{"n_head": 2, "init": "trunc", "grad_clip": 2.0, "decay_shape": "linear"}
Each number is 128 + 24 x the weight over its row's rms, rounded and kept within 0 to 255. Layers, rows and columns count from 0. The size above them is the row's rms in percent of the matrix's.

# layer 4 attention query, 64x64, rms 0.469, rows 0-31, columns 0-63
size [ 80  90  80  94 104 109  97  95  86  94  99  98  98 103 115 114 112 111 108 102 126 101 103 106 107  88 112  93 113  95 109 108]
[[123 120 127 121 150 121  55 144 153 133 139 103 170 113 128 103  97 142 106  97  89 107 121 147 135 151 174  90 110 104 128 120  95 111 113 136 141 136 180 129 133 118 106 118 118  87 121 121 130 107 133 102 153 160 144  88 125 126 146 123 158 132  92  84]
 [140 150 125  76 146 126 129  94 132 131 132 160 144 112 164 101 151 107 135 101  96  98 117 106 123 170 144  84 118 141 140 153  98 142 127 164 143 152  85 137 116  90 163  82 116  96 135 116 108 115 129 101 140 146  69 123 117 127 169 144 122 125 126 105]
 [ 93 127 119 132 114 134 144 119  83  85 129 147 108 129 148 161 171 137 123 143 132 148 115 114 135 142 128 182 114 126 137 179 131  73 135 107 151 133 116  94 166 132 135 130  90 147  83 139 121 183 121 109 124  96 118 148  89 135 134 133 131 131 159 165]
 [148 175 170 105 137 128 104 148 130 113 183 166 122 185 122 134 144 115 127 147 145 142 130 107 152 150 117 157 145 127 130  99  89 118 136 164 122 134 150 163 168 113 104 114 157 151 160 125 135  87  80 135 148 146 108 103 150  98 122 111 125 114 118 106]
 [149 120 106 103 123 115 182 151 102 113  93 127 135  82  69 128  95 127  91 116 110 111 158 104 133 117 111 139 125 144 122 112 158  87  66 136 137 141 122 121 123  83 121 102 124 120  97 169 109 158 156 110 131 111 140 147 143 144 109 121 121 124 136  92]
 [116  95 171 129 121 108 143 144  61  88 135 106 117 142 112 168 129 120 112 156 108 122 130 154  98 146 166 128 153 125 121 144 131 118 147 124 145 142 135 140  87 113 135 129 128 132 147 156 128 114 131 191 108 166  83 103 142 145 113 152 131 166 138 177]
 [108 121  93 111 114 146 129 120 149 130  77  93 141 114 132 149 154 126  98 139 163 146 133  85 112 116 129 158 166 144 121 134 137 129 156 149 107 110 129 167 133 120 102  86  77 121 136 174 123 177 132  89 134  93 123  91 132 106 103 134 111 116  97 160]
 [128 193 119  75 168 179 117 105 122 118 143 104 128 120 121 122 124  96 116 161 143 118 128 175 115  92 116 118 113 112 100 120 101 124 115 145 165 106 121 127  77 128 144 127 146 146 119 100 121 142 116  98 129 106 119 108  90 117 129 116 144 192 114 123]
 [155 105 140 154 125 158  96 131 142  75 135 146 125 124 133 118 112 101 131 106 100 135 139 143 116  98  91 142 140 113 117 190  89 104 152 164 112 138 116 137 175 133  96 162 106 104 140 100 165 149 143 142 110 183 129 111 167 114 128 126 141 136  94 129]
 [159 169 154 111 120 171 111 140 141 121 170 109  97 141 114 126 120 143  75 131 103 155 129 173 123  82 114  99 123 149 111 119 148 154 168 154 130  97 125 118 136 125  85 155 139 176 148 106 149 123 152 123 141  89 153 101 133 126 105  97 111 118 111 136]
 [120 150 119 118 132 137 130  75 145 158 119 101  80 105  92 119 131 151  85  82 134 113 140 150 130 109 136  52 108 131 117 130 124 144 132 147 128 117 117 117 103 155 159 119 116 141  90  93 118 166 156  85 142 109 153  86 125 124 138 115 106 109 140 133]
 [147 106 160 138 135 105 119 167 111  74 143 129 179 155 173 161 143  93 137 129 120 143 130 181 117 155 109 185 123 106 113 155 145  93 101 107 165 122 134 111 152 134 125 149 122 124 152 158 132 135 115 168 119 116 167 116 127 141 100 122 123 153 126 127]
 [128 105  99 117 152 152 136  77 126 134 157 132 131 111 107 111 116 127 111 127 111 142 126 116 117 160 136 105 161 113 106 117 142 164 198 127 107 138 106 143  66  88 153 144 149  91 140 119 124 171 147 124 160 145 126  96 124 161  78 138 119 129 110 124]
 [ 92 140 115 188 135 155  92 127 153 104 138 135 135 138 204 114 133 137 133 122 140  81 116 146 120 122 115 164 114 133 145 155 156 110 127 121 100 116 125 140 170 180 122  93 134 101 112 149 124  94 126 125 120 135 149 124 121 156 183 103 133 121 152 133]
 [151 103 168  79 130 140 113 122 151 118 138 169 155 130 174 104 165 109 149 121 166 105 137 133 139 145 145 119 135 119 137 153 120 118 111 159 138 118 151 143 157 146 123 122 184  84 107 151 112  87 139 175 100 176 100 130 127 132 134 158 152 122 124 143]
 [143 116  94  91 146 148 175 118 128 120  87 106 136  99 145 160 140 116  85  77 142 129 145 140 161 122 154 110 122 140  97 122  96 134 129 135 134  90 109 178 145 114 149 114 145 166 120 161 138  95 132 100 108  98  91 143 101 132 118  93  94 141 124 113]
 [115 130 127 152  97 130 145 108 106 127 143  94 145 143  91 125 101  95 149 127 156 104  74 137 131 174 109 156 144 112 115 143 169 101 107  70 147 135 121 116 123 126 190 112 109 116 141 135 162 157  76 177 141 134 126 116 113 112 135 120 117 138 132 131]
 [134 115 146 194 128 127  95 132 128  81  88 135 132 122  97 128 183 136 126 121 142 142  93 134 149 103 104 104  86 143 115  90 114 141 121  79 100  76 120 123 132 128  93 137 125 138 152 108 116 150 103 144 141 136 152 154 127 113 122 116 180 125 112 110]
 [167 142 175 109 117 134 111 144 139  73 119 106 156 123 126 135 146 117 101 105 147 127 176 111 135 113 174 147 117 109 140 188 116 128 121 117 158 143 152 129 152 131 138 100 145  97  97  85 140 114 110 130 107 178 119  82 143 133 138 141 117 151 154 108]
 [150 106  99  89 128 166  95 113 145 130 134 159  90 136 141 105 119 138 132 109 158 191 149 144 127 116 107 112 147 106 140 108 117  82 101 111 139 133 125 103 102 123 124 112 100 125 156  69  91  63 146 146 124 126 150 105 125 102 138 113 120 120 108 132]
 [121 146 112 147 130 118 187  93 117  95 135  95 121 112 164 145 120 121 147 125 149 139 106 121 148 111 156 113 154 107 115 151 100 112  99 164 149 131 107 107 132  41 140 145 147 163 147 133 111 119 152 128 121 143 104  98 103 154 140 154 123 160  96 106]
 [124  89 138 164 117 114  84 190 145 134 121 124 175 139 121  99 146  95 110 136 153 112 115  94  96 151 128  93 105 102 121 108 145 138 136 102 109  68 106  98 137 106 114 107 122 133 141 145 121 192 148 115 125 125 142 132 123 124 119 118  95 119 163 137]
 [127 116  99 109 147 123 154 119 125 112 102  79 160 116 146 195  93 156 128 126 125 138 108  99 109 161 167 165 105 139 156  96  84 118 134 104 150 155 156  96 122 137 127 139 147 154 155 118 141 151 156 140 171 126 144 133 136 139 142  91 139 112 163 119]
 [139 156 149 126 131 170 137 131 111 141 116 146 136 143 140 113 158 129 103 110 120 132 138 168  78 110 153 149 119 184  94 116 159 131 104 154 118 149 111 115 144  88 148 117 143 136 169  87 147 139 117 134  97 125 141 137 113  81 118 108 143 102 199 132]
 [127  95 122 158 139 154 109  66  77  90 114  89 114 167 145 137 162 103 117 135 119 140 104 125 140 118 120 106 143 174 136 135 116 102 109  94 131 128  91 157  96  97 124 110 153  80 130 121 122 139 150 132 140 104 166 142 152 160 120 123 136 155 114 152]
 [140 132 155  93 119 130 155 134 110 113 130 111  95 175 146 118 134 136 144 149 128 132  87 177 115 113  99 130 158 158 154 151  95 120 165 112 142 115 133 136 104 146 100 144 165  92 107 157 145 169 130 175 141 164  82  97 138 113  98 154 128 150 137 126]
 [106 161  94 124 143 147 110 134 123 123 150 143 143 106 143 135  99 132 148 149 113 156 151 131 112 136 125 115 147 145  61 129  52 153  90 158 180 149 107 119 130 127 160 120 142 104 126 109 110 169 174 120 135 114 141 103 130 132 150 128  99 112 112 101]
 [134 145 128 111 117 133 156 154 146  86 110 156 100 138 118 125  70 124 156 142  80 104 127 133 105 120 107 122 157  95 128 113 130 140 103 128  68 152 152 174 142 146  96 115 124  94 149 124 105 165 148  98 156 133 144  91 115 101 144 102 103 145 132 107]
 [162  97  78 118 135 115 112 163 135 144 174 110 147 111 103 136 149 100 155 160 119 108 144 133 116 154 142 169 177 122 127 153 106 135 134 124  93 114 130 152  84 122 155 195 111 141 105 136 111 124 105 129 135 133 143 145 131 165 154 107 131 159 156 112]
 [128 133  88 121 122 141 122 107 101 115 131 102 103 115 127 163  90 148 134 146 100 141 111 103 125 153 105  86 177 134 182 136 157 144  90 123 164 119 163 114 120 163 136 124 137 148 113 149 151 126 129 112 118 127 119 152  94 159 111 113 105 193 165 139]
 [ 99 153  98 105 104 110  98 139 125 120 101 139  99  96 147  79 140 131 113 140 142 120  89 125 140 164 106  76 129 134 116 156 100 173  99 134 141 155 162  96 111 109 118 101 146 106  91 108 136 128 162 101 126  95 143  90 107 143 118 136 121 153 151  95]
 [132 159 132  91 137  97 124 141 105  78 151 169  97 120 113 146 147 176 129 144 145  84 130 150 131 126 116  89 139  93 140 105 117  60 129 114 119 131 127  93 111 131 117 164 121 127 110 150 181 170 118 154 124 153 125 140 132 133 107 129 146 128 161 132]]
# layer 4 attention key, 64x64, rms 0.483, rows 0-31, columns 0-63
size [ 92  91  93 106 108  82  97 106  86  96  93 102  90 137 109 102 105 108  89  97 100 109 114 109 103 113  97  87  97 103 100 113]
[[135 123 141 115  99  99 149 181 130 143 142 146  88 129 166 110 152 128 134 134 167 141 148  94 139 117 122 199 122 124 114  93 169 113 124  72 134 121 105 158 127 128 108 112 106 114 161 152 137 122 139 165 126  79 112 150 132 120 122 144  86 124 127 128]
 [143 164  82 113 129 110 134 138 146 110 139 143 135 175 187  84 163 141 156 127 142 114  81  97 174 131  98 163 111  98 137 142 129 115 120 116 136  89 117 161 116 143 112 129 103 165 132 158 118 126 131 104 125 148 151 155 133 170 145 104 139 118 122 110]
 [154 134 125 108 110  81 146 125 157  97  83 115 119 130 107 111  90 114 149 136 129  98  97 107 114 117 169 150 137 129 116 105 157  92 133 126 130 167 159 187 115 130 138 128 107 144 160 129 146  98 141 192 112 120 109  91 120 117  91 115 103 120 145 116]
 [140 177 122 144 106 114 135 135  91 126  90 126 136  88  80 111 119 114 154 152 163 159 165 105 113 130 119 123 125 115 145 126 154 150 115 132 109 161 158  79 143 123 115 130 122 102 104 127 130 109 166 114  98 145  75 178 105 145 107  92 137 114 104 119]
 [135 130 109 151 104 127 156  94  72 145 111  94 114 119 108 139 136  93 128 149 106 126 136 137 118 165 161  82 153 133 122 118 125  97  95 131 120 107 114 150 103 185 122 111  76  92 124 123 145 101 131 163 136 147 141 128  85 119 115 129  86 107 128 165]
 [ 64 163  97 126 164 128 105 126 129 132 135 152 131  91 135 136 124 147  98 126 129 106 138 151 125 118  94 141 119 102 122 174 153 120 132 136 130  99  71 149 138 124 169 137 148 155  71 100 101 158  92 128 127 126 134 119 124 145 126 138 158 167  98 154]
 [142 150 133 110 177 182 158  82 157 173  55 125 107 154 113 155 138 135 173 130 135 144 130 147 138  85 118 128 123 113 135 159  92 157 107 123 129 132 151 125 176 129 147 114 150 139 141 110 110 141  99 105 115 152 118 141 102 123 124 116 130 128 131 142]
 [162 111 100 100 118 119 144 109  98 126  92 124 149 136 137 119 119  91 170 138 100 112 133 102 160  97 158  97 130 153 122 127 135 146 129 104 117 152 122 145 101 125  86 112 110 133  77 157 124 143 148 127 118 182 100 147 107 129 156 166 111 154 133 188]
 [127 158 113 141 145 138 132 163 138 101 133 146 109 118 108 156 110 135 113  97 145 148 162 161 172 103 181 119 121 142 133 105 195 134 142 122 139 115 116 101 123 150 121  98 132 166 127 142  82 101 117 100 127 146  89 107  93 129  93 156 113  96 134  98]
 [146 149 142 133 192  97  87 123 134 110 170 177 150 121 164  88  92 135 139 129 108 108 147 156 132 150 103 130 122 113 146 144 131 145 105 115 133 153 101 160 120  97 173 101 151 134 125  90 115 123 117 103  89 157 154 119 152 114 149 115 139 142 132  98]
 [139 118 120 158 138 135  78 138 129 136 145 156 100 127 160 109 136 174 163 129 133 117 117 164 187 135 129 164 141 139 141 126 148 170 153  87 109 100 127 152 100 130 126 128 145 164 107 118 114 112 139  67 108 127 169 117 146 162 153  88 122 130 133 143]
 [179 155 139 143 104 116 148 160 125 154 131  94 126 132  93 132 106 140 130 127  90 189 153 125 140 133 123 148 130 113 107  47 127 135 116 116 113 156 120 129 160  93  93 133 121 140 114 148 106 104 129 150 116 133  70 146 151 156 124 152 135 108 116 135]
 [111 133 141 132 148 105 149 122 129 138 152 166 143 152 134 124 142 142 146 130 109 150  83 159 142  87 109 132  82 162 150 127 173 150 191 111 165 136 177 130 153 139 113 138 154  98 134 100 153 113 147  85 102 107 153 148 145 130 131 113 115 142 161 115]
 [ 79 103 140 150 159 154 142 135 107 127 116 150 120 127 148 120  96 113 148 114 128  81  68 170 158  96 149 117 128 147 102 158 146 124 194 105 122 116 115 148 111 137 161 151 147 130 123 109 135 157 126 110 125 116 139 146 116 109 170 138 105 157 156 160]
 [145 133 131  93 166 177 186 158  87 121 132 128 144 166 152 122 180 147 131 152 111 121 124 117 142 122 127 161 147 137 103 150 142 111 170 140 142 115 126 148 152 146 102 119 163 121 134 147  97 122 132 114 164 153 131 151  98 130 137 147 125 185 121 162]
 [144 160 126 143 149  79 143 119 110 117 112 135 131 146  99 120 103 179 148 131 112 147 130 132 152 144 109 150 117 139 119 156  93 135 107 143 143 158 142 133 201  98 109 134 145  86 115 155 144 141  80 125 122 145 126 138 143  81 177 154 166 120 127 144]
 [142 125 108 159 110 160 161  83 100 128 134 102 166 174 102 141 111  96  91 131 130 160 102 123  98 144 118 123 169 137 146 176 126 146 139  68 109 124 160 115 104 162 141 174 131 139  90 116 144 120 148 155 147 134 150 116 126 120 148 122 143 125 127 107]
 [138 100 111 104 133 152 148 104 111 122  87 126 155 125 147 145 117 129 145 123 120  97 123 135 121  91 145 184 129 136 124 111 117 148 103  76 137 116  96 189 148 169 113 126 134 166 129 125 134 129 156 146 153 141 130 139 153 157 122 111 103 101  54 136]
 [114 125  97 131 163 143 115 167 122  86 103 119 121 178 101 171 131 109 121 152 141 103 154 127 113 135 160 107 135 109  86 132 103 125 166 111 125 137 124 153 109 129 111 160 191  69 149 108 141 121 154 110 115 178 131 117 143 139 154 136 120 142 120 124]
 [118 127 142 133 138 127 143 149 140 119 113 142 110 127 137  74 118 116 159 117 104 140 164 160 209 110 109 159 107  97 150 148 121 168 120 100  87 107 122 104 119 135 114 112  90 162 127 161 115  99 126 110 133 129 118 139 130  79 101 134  89 130 140  97]
 [124  90 172 150 137 127 139 162 141 131 134 144 116  91 125 151 132 110 156 148 167  94 137 133 113  59 115 140 157  97 112 122 122 166 100 165 110 129 136 168 124 131 140 127 120 122 116 134 103 119 165 152 181 101 142 116  96  87 129 130 111 166 142 146]
 [ 97 103 125 153 121 111  85 118 120 107 135 112 134 104 103 125 161 137  90 127 125 159 119 125  93 137 155 136 118 124 145 112 130 121 108  63 140 135 155  74 160  71  66 135 100 106 136 121 116 114 155 149 137 153 128 119  79 119 131 144 141 126 110 111]
 [114 171 175 103 111 141 148 105 120 123 179  98 151 116 108 161 127  94 109 135 115 173 145 116 125 102 157 153 147 149 141 130 134  89 154 117  91 118 166 136 113 149 100 155 156  94 136  93 167 120 114 110 142 123  91 146 128 105 113 137 157  99 130 145]
 [125 142 122 152 143 166 170 107 146 123  89 145 102 143 100  93 102 140  94 162 132  87 124 100 112 144 116 119 138  90 104  97  85  85 130 142 122 120 122 183 143 148 122 140 159 147 162 121 133 112 154 121 163 114 141 151 125  80 146 131 120 137 165 135]
 [142 121 143 178 114 112  95 168 149 126 165  85 156  83 124 120 110 141  96 111 120 147 155 103 146 160 131 146 132 170  96 122 153 142  91  88 115 161 168 104 124 112 132 142 101 116 121  76 125 126 127 149  96 123 118 120 134 140 160  92 134 137 111 142]
 [130 116 141 106 168  81 147  94 135 143 119 132 117  95 112 116 140 183 110 129 126 177 126 115 175 142 120  91 116  94  88 123 168 145 198 110 114 120 136 118 144 116 137 125 161 132 128 134 157 160 134 112 137  95  93 145 128 119 107 112 119 153 152 129]
 [114 153 154 103 120 157 136 128 113  78 140 104 103 106 124 123 155 138 107 131 154 147 136 110 139 154 147 120 160  92  95 135 127  84 120 125 137 160 152 116 120 120 135 117 116 198 168 144 133 141 186 142 113 109 133 124 129 116 104 149 102 133  73  89]
 [116 105 109 135 134 110 108 144 119 177 140 117  81 117 160 117 136 111  91 138  89 179 118 107  87 141 146 132 105 129 111 169 111 136 146 132 108 128 152 144 101 113 144 170 130 155 161 137 127 141 115 122 192 123 104 122 116 142 188 149 132  98 143 125]
 [133 158 183 103 166 138 151 154 151 129  96 153 150 106 146 160 127 149 116 149 125 142 107  89 120 153 130 108 122 145 154 118 109 118 135 121 131  98  92 131  98  91  83 134  89 103 118 185 122 108 118 118 147 126 126  75 146 128 162 119  95 138 120 152]
 [110 154 121 180  84 146 117 171 131 154 155 154 119 121 122  80 137 113 120 142 163 139 130 136 123 146 109 110  91 123 109 107 137 113 156  87 105 122  81 118 175 113 149 119 133  88 135 120 109 156 145 142 122 126 128 139 139  88 110 157 174 149  98 150]
 [112 140 106 119 149 136 160 117 105 130 124  95 126 120 126  91 149 101 113  89 138 127 153 165 115 127 143 173 127 120 102 126 109 122 137 166 124 110  95 139 141  93 157 153 152 180 145 144 121 133 158 145 112 132 119  77  58 145 129 133  78 114 152 126]
 [123  96 110 135 137 184 134  99  91 116 131 124 133  93  92 124 108 147 162 129 134 155  83 116 153 149 131 165 133  82 142 123 159 147  76  89 146 118  92  84 149 126 141 123 161 152 162 110 137 149  97  99 128 132 128 119  89 133 108 131 132 117 138 133]]
# layer 4 attention value, 64x64, rms 0.509, rows 0-20, columns 0-63
size [ 99 137  82  93  90 102  91  93  98  92 102  97  97  88  93  83  95  92 103 101  88]
[[188 114 140 150 121 131 105 108 110  61 142 156 126 127 112 147 128  88 111 115 138 129 129 137 150 108 132 154 121 113 109 146 113 137 191 130 136 162 137 132 177 159 126 100 160 109  99 132 186 129 110  99 140 115 108 125 127 137 114  96 118 127 167 143]
 [103 115 154 134 116 144 129 108 148 154 148 179 104  98 125 124 166 106  90 124 138 184 197 122  85 136 124 101 151 115 128 116  92 131 101 132 117 139 127  92 118 128 138 129 121 117 152 116 123  94 186 104 128 130 133 130 124 126 112 133 125  71 153 114]
 [122 145 103 117 105 142 107 131 136 101  99 125 145 157 108 129 152  97 133 153 140 111 172 107 128 115  91 117 140 124 144 125 152 171 147 121 179 130 131 141 106 136 144 138 107 121 108 153 137 205 112  88 163 134 167 157 112 115 122 186 125 140 110 151]
 [109 134 158  98 141 126 110 125 171  99 109  92 119 115 142 166 140 136 127 166 125 161 145 114 129 173 144 122 113 143 141 135 117 151 128 121 166  96 128 110 117 130 128 120 178 128 104 139 105  77 147  97  86 142 101 105  91 176 108 133  96 158 155 114]
 [147 111  81 104 132 132 144 186 128 132  96 163 132 134 168 133 133 145 164  99 106 116 119 125  93 124 114 151 125 113 123 148 123  65 144 144 130 108 122 126 105 156 146 110 155 130  91 130 141 166  77 117 127 159 144 128  80  92 121 131 131 152 159 147]
 [102 128 107 142 126 134 182 129 141  86 126  89 130 120 137 132 167 138 134 122 186 139 149 150 123 138 120 145 125 116 101  81 175 107 118 150 113 134 161 128 146 133 156 159 169 148 152 131 130  79 117 101 137 141  91 139 168  87 132 124 131 109 126 164]
 [157 121 136 113 155 123 107 122 109 124 133 120 147 145  76 146 138 130  97 129 115 141 112 136  84 140 137 129 125 156 124 118 102 170 124 100 100  93 147 165 139 130 129 120  90  64 169 127  89 149 157 141  87 158 115 129 135 112 144 155 161 157 157  92]
 [119 105 146 148 126  81 119 106 135  86 137 125 108 105 102  97 127 141 109 150 145 105 162 171 124 131 137 139 133 119  64 198  94 115 101 168 143 137 149 147 151 110 170 113 143 103  93 129 124 126 113 135 117 111 136 164 119 149 142 122 112 107  99 115]
 [129 134 117 135 136  54 140 149 125 135  88 122 141 126 126 106 141 122 156 141 131  87 118 124 156 104 147 125 143 135 129 177 124 129 166 147 106 127  87 152 126 177 136  94 149 113 109 121 110 135 139 127 110 158 143  91 129 143  84  99  66 147 160 123]
 [105 109 142 184 121 156 130 137 168 122 117 136 128 160  93 124 122 124  77 151 167 115 131 133 125 146 145 131 163 127 126 162 157  56 137 139 124 154 108 123 131 128  94 126 125 112 106 113 129 108 183 129  90 119 100 147  93 145 121 136 169 143 142 147]
 [ 99 126 124 113 156 103 133  99  95 153 135 157 154 190 107 140 139 147 122 123 102 124 109 100 169 100  97 143 127 136 124 145  72 111 138 138 121 127 118 122  83 121 124 171 147 109 185 126 120 150 140 111 152 116 146 135 131 180 142 109 122 130  93  96]
 [122 100  64 153 148 119 132 127 105 164 127 138 135 146 174  87  93 102 114 157 115 115  75 100 132 142 138 108 104 125 142 146 121 112 121 173 151 137 126  89 125 144  89 123 128 118 160 143 108  88 126 102 164 107 122 141 145  98 156 111 101 111 143 142]
 [119  97 112 127 145 107 153 161 129 139  80 130 107 110 125 134 183 171 109 122 157 103  91 104 153 122 118 112 110 131 114 137 157 157 158 175 137 137 163 113 134 135 126  89 124 108 156  90 151  93 116 140 150 126 116 146 133 111 151 153 171 157 150  96]
 [134 128 147 137 112 138 134  96 115 107 119 158 121 132 151 187 140 111 117  97 137 143 140 109 151  73 152 115 133 151 114 121 104 136  98 131 202  89  82 134 136  99 114  97 138 129 158 149 129 123 140  99 118 146 130 141 122 157 149 143 114  68 106 146]
 [143  98  95  95 123 125 119 129 171 154  87 124 145 119 118 134  86 126 102 182 134 151 168 170 121 150 135 167 104 121 128 114 148 158 116 138  99 136 123 135 135 149 123 110 169 113 156 130 139 178  96  81 122 102 145  93 123 150 150 138 124 121  92 128]
 [123 174 134 161 128 119 154 108 123 101  99 149 108 113 148 168 107 115 122  98 160 169 133 167 104 151 111 134  59 155 113 158 125  94 155  95 108 166 125 136 163 117 106  81 141 118 118 159 151 118 141 129 141 118 131 150 139 121 122 135 148  95 131 149]
 [120  90 154  90 114 128 110 124 156 133 124 105 147 129 112 151 112 131 123 163 122 138 182 122 105 147 140  80 105 136 173 135  97 107  80 133 128 154  81 119 182 120 108 125 118 118 108 123 111 119 101 114 116 103 116 105 133  56 120 119 106 141 122 133]
 [159 135 132 113 144 161 163 167 149 120 104 150 167 134 145 105 129 117 173 179  96  73  98 128 132 123 128 105 129 117 122 151 138  75 150 136 123 131 111 114 145 108 138  98 105  83 135 157 159 152 131 111 100 162 164 106 141 137 123 133 147 137 110  99]
 [125 162 138  88 113 143 130 124  95 213 159 128 141 172 130  81 117 120 100 124 135 124 143 110 101 116  90 118 124 120 103 118 117 124  94 121 130 104 119 105 179 116 122 112 146 144 116 146  98 107 144 103 114  89 124 116 113 126  99 115 131 125 122  70]
 [142 133 114 126  88 142 159 133 131 116 123 116 127 128 112 181 110 168 133 181 139  75 115  87 136 167 129 118 133 133 117 143 136 154 123 152 113  87 128 128 137 161 179 133 137  99 142  74 159 147 112 153 110 149 130 104 158 123 135 126 100 140 167 155]
 [136 153 150 141 117 168 162 119 139  84 100 153 107 141 114 146 114 114 146 121 118 180 151 145 120 111 104 161 150 174 154 129 128 153 113 154  92  94 159 130 185 166 113 130  92 115 140 117 156 136 125 132 153 150 163 128 121 132 132 174 151 147 109 138]]
# layer 4 attention output (transposed), 64x64, rms 0.464, rows 0-19, columns 0-63
size [108  98  88 107  83  96  95  91 108  99 111  98 101  94  91  91  96  99 114 106]
[[159 155 158 148 132 119 100 148 108 130 127 144 126 120 165 141 162 161 120 100  99  79 144 118 150 146 103  85 127 157 132 105 125 128  94 129  76 107 161  63 129 115 134 129 113 148 162 169 157 108 103 131 121 117 146 141 110 125 162 158 132 116 122 105]
 [129 135 132 152 133 172 120 127 112 107 119 100 163 131 141 141 115 151 168 141  87  93 132 167 138 134 157 101 111 121 178 116 176 126 113 107 143 117 111  78 111 112 104 122 110 117 181 119 108 105  81 136 119 108  93 118  94 105 127 160 149 129 103 134]
 [133  95 127 130 144 136 154 136 109 103  77 125 108 120 122  66 112 138 103 122 147  97 113 145 145 117 167 133 145 150 149 130 120 114 124  88 109  72 117 109 112 153 133 128 177 136 164  84 110 164 129 116 157 143 140 102 128 158 150  82 119 119 158 127]
 [144 141 116 139 156 162 204 120 126 145 110 154 117 144 122 107 123  98 123 119 122 105  83  87 113 120 131 101 127 126 135  88 143 131  91  99 128 117 128 158 139 127 118 137 103 138 161 173 126 161 112 179 147 134 144 146 107 100 109 149 159  84 115 104]
 [126 146 169 146 134 190  88 137 158 143 185  92 129 115 120  81 147 111 102 128 172 115 126 141 159 168 128 136 114 121 165 121 119 150 152 152 124 133 139 111 147 136  77 133 130 133 158  91 122 103 161  98 125 157 133 105 113 134 117 104 118 123 130 148]
 [149 172 116 143 161 124 111 138 135 152 138  96 146 101 161 162 137 108 136 126 120  85 151  89 123  91 150 140 132 154 120 193 113 142  99 108 154 135 173 110 145 139 132 140  99  89 122 138 116 136 144 155  83 145 103 103 160 135 134  96 141 162 120 119]
 [138 113 153  78 124  92 121 156 136  82 120 152 121 143 105 137 142 136 125 114  95 116  56 120 140 113 134 160 141  98 135 130 113 122 150 121 158 159 105 116 121 129 158 143 170 113  90 129 141 156  97  93 120 117 131  83 104  86 130 107  95 127 115  99]
 [160 170 150 122 149 116 138 111  86 114 107 150 138 137 121 157 165  99 135 125  96 116 128 136 117 166 128  96 111 139 127 106 171 146 122  63 143 101 131 171 160 138 120 110 105 145 146 118 121 117  96 160 125 103 107 128 119  73 123 103 140 114 155 167]
 [116 136 136 107 130 154 147 105 128 112 121 148 120 119  85 116 126 112 129 140  89 137 106  79 121 170  76  91 134 127 131 110 174 124 110 113 120 129 167 136 144 126  77 117 134 168 131 125 128 169 141 111 148  47 118 129 141 151 131 165 120 120 129 107]
 [117 152 131 105 157 119 150 120 143 143 126 122  55  80 144 147 157 107 143 123 126 106 134 124 106 102 105 126 121 113 163 117 149 160 153 127  83 105 115 164 109  86 140 108 112  93 120 131 104 124  99 138 142 117 141 103 128 164 184 160 102 112 149 145]
 [162  66 133 150  88 108 101 159 141 101 103 105  95 105 112 130 125 125 160 142 131 169  94 117 127 163 134 144 109 150 132  89 167 148 149 142 138 141 184 170 132 150 143 126 109 116  85 122 114 136 139 151 129 106 111 146 139 126 140 142 131 143 167 105]
 [139 136 138 120 110 164 129 104 100 127 139 137 143  92 132 158 125 174 131 182 152 159 133 119 136 171 105 157 125 158  98 134 122 127 115 114 138 115 197 175 120 112 141 138 111 130 141 130 161 103 162 140 112 170 117  92 124 167 126 155 134 124  90 116]
 [173 143 177  97 155 113  82 143 114 133 176 137 154 130 129 153 102 133 151 110 152 150 121 127 110 133 109 145 135 133 146 159 125  69 121  93 110 113 153 134 147 146 123 113 129 103  75 129  83 105 113 146 113 120 111  85  82 126 131 125 123 140 141 100]
 [168 136 147 151 120 160 145 121 139 126 123 129 129 132 136 120 141 140 136 144 139 163  89 134 133 155 133 132 177 130 134 121 145 104 173  84 122  95 131 103 126  82 144 155  94 129 135 111 150 125 126 195 140 114 103 155 141 128 201 124 139 156  97 105]
 [128 168  88  98 107 134 105 137  84  97  95 141 175  92 192 100  98 109  97 114  99 107  84 148 121 132 140 125 104 104 144 127 137 154 145 123 147 123 121 126 126 121 148 139 120 158 126 139  96 125 100 157 136 151 139 128 125 158 114 112 131 124 188 128]
 [134 155  93 105 185 158 117 121 165  90 159 145 145 103 171 102 129 114 125 136 129  89 153 180 137 127 136  98 127 144 103  96 108 110 126 155 117 124 114 101 144 138 141 145 103 132 115 140 182 144 108 144  84 127 111 153 119 141 166 121 126 137 127 169]
 [130 171 116 121 124 101 171 110 118 122  78 127 135 144 158 129 151 102 130  90  97 112 131 154 137 127 115 135 179 126 154 106 129 131 179 149 128 114 133 114 123 133 162  84 109 163 143 115  94 154 160 143 104 172  96 120 101 170 115 119 131 140  91 126]
 [145 123 119 147 149 117  80 109 137 138 145  93 122 110 146 124 136 167 111 114 171 105  97 136 109 177 143 122 116 102 127 115  48 137 148 127 152 139 139 132 134 113 114 103 130 181 106  88 107 136 146 105 161 108 129 112  77 127 135 141 154 127 129 154]
 [121 116 131 128 124  82 105 121  92 102 112 124 102 107 102 171 139 107  62 159 134 165 139 134 136 135  87 170 115 126 172  90 135 118  93 139 142 133 120 132 158 125 133 138 106 167 126 122 128 150 153 132 155 103 150 143 111 134 111  76 168 126 123 150]
 [140 121 139 132 151  89 101 132  95  78  90 157 174 122 118  92 118  92 172 130 148 121 182  96 104 107 111 109 121  84 127 134 119 141 125 139 135 153 142 140 107 119 135 122 164 144 120 157 118  95 124 124 153 167  92 124 145 114 167 114 131 127 117  89]]